Each number is 500 + 25 x the weight over its row's rms, rounded and kept within 0 to 999. Layers, rows and columns count from 0. Numbers have three digits each. The size before them is the row's rms in percent of the matrix's.

# layer 6 attention output (transposed), 384x384, rms 0.296, rows 136-143, columns 192-383
107:500454459518539510482511509520499531485500535484457521503522476464501491482513535492540478437501491476477480497528535518513540504543492502481485510483483468509485521541520485503503488509495457538553489477529459497508508525502484488478531471494525478474493500519482481480489495488486543463503458497517539531519544513507524493513519532493466501509519496475528475553515482467483536513485496490431525461516477502526502480470481517519552458502529450526534496490501513483520543547515496522487496484500522505467508467508509489456504500514486525488462464510529474520512512461477510478
108:452493502497502488500496458508489557494492524471524530520471522428492489471553518475539518515532504526543499515490493495511469553509497495523477453509538515542497499534475499500525468479558559491493486492521523486467505541547500510495480492500522523513467496521501532456491449462461526514511488530451480483516541555521496489526479490518493531502522483523473506487496552522488524466519485499492502440466526499522501520506507547462502496538515505505532512512475482488523499479490513446525493510497502481478459504525481485465542450457523516531533495573523473473549543496504500487
104:510464498491496534522513484505529510492519503479516528502505529522492502472513490486549506478510537520485517530536494518506494515491506532488485471471472480467486482532480504553537494548510491513479522488506546478476466502481471490519466548519479505476506499492497471476507519483480562490490511452504505508459494519498528517534483526517543469499517472523488513476461474508485525505492495510471518501550465499456469524533481511498497521526478566498502503515468519465500446475473533481467458489470490508486490518471490499481447485518518499511497561525475531532536493487489539465
104:508441513529495528492474500514504496480498488449490494500490553522479522501467520522525495462494515475477502498548491522535482490536473490528505462542498544507474435485511504472516528524506478520507514496482496440477442493478517447522531559522499487463534508527514518534480488501529484518483481483498478472508477506497492509497533540477481508484530477513508489511506453501473470499535545506463483437489522529483482456481488478497492534533501497520496495523487548532520468544499523501452489508495521521509549467476475488459530509510523519534512486487458495514499462458487484468
106:526517493439454529479544518438485525512514482504503507474466498517483504503468519537520518474541494566494490497485456516514504479479501535500493474485511513488495503518471486500533490498507520515507493471501523520502515473507462495522505544502536494485537487458493508456507474518497510498443464498538501516495502485490474510534490522517479504477484517486541490494479502517506527492513502479503527496536500517487514425476494519513496503471516495532490482511521498491504512474483505491492506472473532485500536451487487526488483541530464505500500511504488544517503454515472536483
117:498475479475513514523561473502488507529481500495511449502462473496477513502493495486540453499510521507520490490489478519518538497465507512490440462500481519493490516502477509474438497551491481508513493488480519465451468481449497535500461489540506502529454467481507519481489531508546519504543505481505482549501455504509477499504543530469513505501525520537486475446519529539469507518453500554474552465482495486516524466497514496513504542477516492505500525527460476532496473458557457504528524473498488509452522430493509480511515488480501516503510511512446521485504526495510521460
104:519465467502491547461488506509495493450480479474466512491481533472497546558516495477474525479497463478510464571533491519520472480544494528488493500530487494496496517492490516479463552485531511533478504528492538502469556476522496479510491488508482546479507535504467526523523557470523493510497457523484451511526549545493532514496480506509545580482501510488500500477478471501490511485481507514500456480486489514491533504523471485473506536505495497526561462499504472509493503513509532497528541476496496505476496494476468503501510498499567477548512480476493491495523460476480493474
111:477492532489526502481496523486496512494493530485484487479496457500512445459495473485481494467492463469521495492463474520552494489493487494506551497484484486490491499523495510533513488480444435447518449518508526511495431453499524515511514474505485522473479501462488510492478501513528494502538498491530517480473520523486504519530496553565548484508452519502498517517459477483508461519567513522463493523534541513568532543510524526504500506477503535497538466474496524493483503485527492542528515543508481499505498509539493528474531514491497518495484468502518501464508442508492528509
# layer 6 attention value, 384x384, rms 0.043, rows 137-143, columns 192-383
097:519532494470492481479513534497497460485493506510499477462529497557562523517458489548458538470520506461482541476539498530482525469504498497513528520494477484442515511469509518492493495524464455534493536478488502511516528481480515517500498510508500483495515505462506467539489542526516466468495510452529538523468476473463496505493509489484517481487493488461514507469482515478567484481518501501519509530535504494507498495493486471554497473452531533524505483480486544520527511486489514547502522483482516533512562544500525490508511527517527477526468496484458529497487473501491502458
094:520526489514489482474506497468498491494517447527483514506462478489494532519481488522442470496551444482509487514486490530480525485520468500519550502495503529552473496453529489463516510472506497508523478488510444516526487511547526518484522515471518509537483529495495525517496523483491430507479486508543516495548556497519480478482509459473469483457461509474505449522554535493526462534470511515521500496465514528558522500486495511517510509478520483519492508449527496560505562494513447476529494531518515499523494478514488504489513483513467481488514468521540447480488518511490478523
098:527542496484492476481520499467488518534483506579483506537496476490502472514515483532487503513522454485523499483484497512496543538444476499494471558476482435500515529515544447532494489521484497460502486473524494540485551517531486537473524486523479513504485479444514501491524532496453489497499517503498470500496516531508503514531472469506522493530490492500486501475490532519504549519500489472533464557488484470512497552510527504529543468497496508490487492480523486470469528473497458527517475512517474450531495512513519495502462448488501489463495556482539540487505563517493502564
098:489491480545493518545500522521514501527560522483500503502515498511533513513489467501490458531481493455525520485505507488450513531480455462532499523489484496498495503487524494491496501488511487473470507495484492514507464523471521519483466454496484548496466531535479462518484551469498497501515490490473491485500516499510509451492508502468494500502503490487484509514500499477490467532504489538503488540464512483536496612500488513480486521487491510460529485474493477467531467521512497511501470501514471513505465519478494500516518502492518499510509495483498451494466506500506464542
103:476526510507513519500476497492495508436531477508492482506527535504543477483512496533463564489484464489479493535482526484467475469528479477477543494466524527510501478512534467536529524453503492538496531531547470492513497515533519464477555492479450483489512521512485491525524502480475449522480518518480493490517518493490510476495415484535483521536510454458539507523521462424501497498534516441506464507495512490517494534483523484482490479505511502498528501499509498486499507511441556500475465516521521494525502525508512534503481541531485491509497514499555513508487514491475514516
098:488511530490538454498546525504483473531526505557499463473502470498530456456506513511542494498485527515501540421509505491507542512464456510473513509467511481516510449499529461504535473532441525481516493500511487527505493513451512499505475471482499468483497466519543504499477461495477504476498530491505537491477498514500455500547541491485496466542530492466511490489511527537505480506499519483491563475487526498503451503500524485568471450488498489486466525508483508501515477491531457507468470493531522476535505533506501514492481479480452511492501527519493508529478528531503517547
101:550512514540462483504518484519485483498484488503503502533511557552478524556508537487523502522529567518511478497489497543459504496497512500476429530538484484454520511472514518495534525507518556526488483507490446466533520506492517479486472498492532488542493501544516541521548519507485508489472522497471462478521495500481483486490522493436472490476524469511497507487520492532484479495491513495524507480487462467433496504493525502498519469500507485493483522496515505509505519529483510461513480458505522501475518472460504493513462528532511491493520496530493528534490539489503470486